Part of a small language model's weights.
Size: 10 layers, width 256, 4 heads of 64, MLP 704 SwiGLU, vocabulary 16384, 16.4M parameters.
Architecture: rotary positions, untied embeddings.
Training: a variant of Muon for these matrices, 429M tokens.
Each number is 128 + 24 x the weight over its row's rms, rounded and kept within 0 to 255. Layers, rows and columns count from 0. Numbers have three digits each. The size before them is the row's rms in percent of the matrix's.

# gate: layer 5 MLP gate, 704x256, rms 0.0911, rows 166-169, columns 0-255
# up: layer 5 MLP up, 704x256, rms 0.0896, rows 166-169, columns 0-255
# down: layer 5 MLP down (transposed), 704x256, rms 0.25, rows 166-168, columns 0-255
gate166 097:141082083148116141111147134137148156096142129179172099072113128086077158128128109132131133148122149121117209163152131071120106153118101103109112130123073118158134115108129118149149135158099088105094091159133109153102119145172118129143125117103128124123148160131100130137117080128116103111137145121101145090137147113185128126120116069172102165151086135117141129099102119125126143084119156116140163128127105142110117103101100143148099123114138128133086140162159119115138160123132116124127154091141124152108137137099142135105147113144156090130167126128136119169135111103132145093136123148111135134115112112119110163149151098116136115149175151115139163115146129127149143113098101123138122128082147140143161125101154112184162077173118137153112109137145162093147162107092085
up166 105:154148100130111162180081131133139103145117109108152102116166133136115127134151153117113131131137117144105128129113103124092138079118146134154105123086146144146138134124089134106115138151125130140128133148132173116134087113076139116165112110134168089109085100125117132104127111139151135104119099086107143123121112113153148176096095111096106137140129172097092113108144134116109149125169143155124116173130179148139098127120113120120108109143119106139115165170097149160149115109081129123124103140123185140190138109153112114159079140115106117101129138139123169103134142120145116079178145189135089073074106152113117157128129096108179130103133157109125114125088166107155100147119114135105125163137145143101161139119145124136159106096125105131149115176088122125144109129083159
down166 103:121159126152105132135166158102123137137132152094135081102107138176115107118161121144177134104109091118147109164094153132109089101114113135145109151119141140135124106103146151133137140110151128166152114118157084120118090121141132148129116121153146113113122130177119096130125130102082164166157103101115146136133131118073113125158131122142106164128130159080117079139121082157097103139186171116103094076102191144140131157110181135143110139151124123120124153120158127103136147137112178137098081136171117097144116129139113161139119161121115129100124112157074122139118124128104115115184088142140087152136088137145097131166128098123142132109102120128125118114137134112139165120143153111145120096081136117089175087140069105116132126102167124132132158119091111137128151107115113
gate167 100:157111129121088082122102164132141092076154081080127124132127160176120145163166125110176137163125148133161144130140113160106119147131134128144125059134150136115109157127108159158094127143150116114122111130121143116135091140134117155102172147168129126122156200113134131158145113110125133169132175134139124153109158141112079111130130133127156135142121116160124143100156067151098144142092120128155132122127134111159184152097130144131172128142131177151124102133136100073134130086152125104115143132150104118149103105115135153096146093115129163112133105122146145105109116114134152120155157147136145083150133166117152115120142123094095117174142154073162098147124091101180110091142143159143133127130137109081108120129156152141108105118157162098093125150146124126097135115133147
up167 100:137069109133143156126159117109102132147101127128069135133186162132154126121125130115128158138131146146122140154121138148123137139165117107170098146098138121151121156171106144130135140092083130128127116119089098131142159155155106101111151131079134154104112113109094136113100137145148090108179127170136084104168110102158142136122143120144115126190124119099139127127093129112120113131103167092150092138095128130087091118123126125144086074117153132118171152171137116163098132145140108122151101130089101164148141145153107131124141162102131124092113103144106166151135116146102127104118143156126144152084129132098136167175148150099142132126105086128109138119118171158129100157119142126122139134167148121110125098149092110163137157129075095092151175102138174159163115128142097
down167 101:130107103117159109111122111121136111171132165155129110112164105128110135133148138103128125132132088134101148149098121128173126109108148112128129175140157122102127081152113121120089096160119108166107167138121086102168110098122112106131112132128096138127188118134146150108117139128136122095171093142118072123173119152144115118137095108140172142108098185109111157125171118107124136080157143166153127123142126143076139109143111121104128143111143122135145109103124110079088103156108166119116144175143111140107130091098131129135109102135117149108106128097159098139081141113130113133118105119161119132127136104220106111140134130132100127125116101181138109118117165087138123165092140142113115134069132144068173167114127141124139149088101118173141154153123141115138114114150106
gate168 099:145158094119144155119145113087113176129131128123077169102145099151149136128142113138124140105077161101140123178135096163153119176114154102143138119104111126128082111119109133092102155129136139118117153120130113100164125154175110115115133145182140145111136133101119130099105145133128102170166074124136097171125161136118169113134122090114170146100101109118135118149107121157122141102093134120123106161136122174120110118116112178135137153168127155180150133152150167118139114117148160110127130198168134148105137108125179095154102139128089140170108159149111138159136126107127118168104139145117115138118148156120170110112175103118169143097104151095114137110127145110092137135147117151115146129124167109112117142116083123096125140129174125111136143124110111166119163099148187
up168 100:129109121092116132132134144163124160106126113105129113135139121126138129129136149075118126146132142121138150095176110123157123114160128141118132150121135129164122138139101072127137152138123138089112138134138145112109128182125124129124125161164168088125086098139133154095167151150151093161099170114125163118117166128162160126175119109127144152076091135124191114088149126182114121149135162123133068154161119105135141104082100130135097122179087108175120118101115113135104108135127131125120144158187143132113144160151130114153131121138144111115146094097154165131127106121130107100131096125156142104093154102115088084102153122115114138095115143100092139112118112114076127149153166120154153086066120140107162129113136095112119147124125144094136156154188156149111128116102136
down168 099:132121130136125139123137138115121199118093141106127136128128115166136111146143154090099157141126132138107160153154136107140112141115035104117126108169143137142133087160100121165107149143148143076100119110128103096110125158148152093112113105126134122146106113105164144127138171089118123174097113155109147115152166119186139079144119123129145125119109121174116132097120086121158122112116168127094125136141109133105138149143124160125162126163112069181128112097130114103145138112104129129171179151171107132093134112099121129136113173120097096124095097150112171153107150141103136109096151177167155091118092138127136114160115096123137148117130148110121111111123120098139144083113147149139107131136136150105090123154113111137131144133102109080160146137133157144121156101111187
gate169 093:174098132113103133073129166134098155118119128134125153123133105120149157094141144120175157110170162124145149104140124166119137172136144164137116134127106127120127116107101157128119155171124136103110110120109119108096063138153129156121146113135112108129114117101108099180081170153138129149105121098167144119136144163162144163151095148128129141106128100171118159128119137142108118123167100104092102169124145142116151112099161116139135170157162135142159118161106102113104156131105155122170159114116123147108061099091098111118137113170107138144132135118105140119110136100093094108134123148155114135105124116108151152144152108130120108098145150115128116136114125190080102121130129120132118159190151132129111177132160144136145172095179129156131145153118173117124159091085098
up169 094:106100137126092117097172149154091129148093159118126124086112112123138157165147154123133116157102185119152144150145094143154128133143155137114144150118155166138144118133152107139088143093133110128154125140138159144176114146160141131108136143082125155112116138106092075128105182177095097174143098184142093091151142150124144143112135183150059125123130159141102082095131119113097124115150118112132097125119119130149161114133174125160097145113123121148151120154113078157106151101143168118138083122131154185116087126147129102130150142097144119143131118111108082104095168121132086131115162147115108160126109095137144095135132110112087112106119144108150108104115144134110127113154125108098116159130111155152122121091134135106165129117162121117134159130096125133148159096151154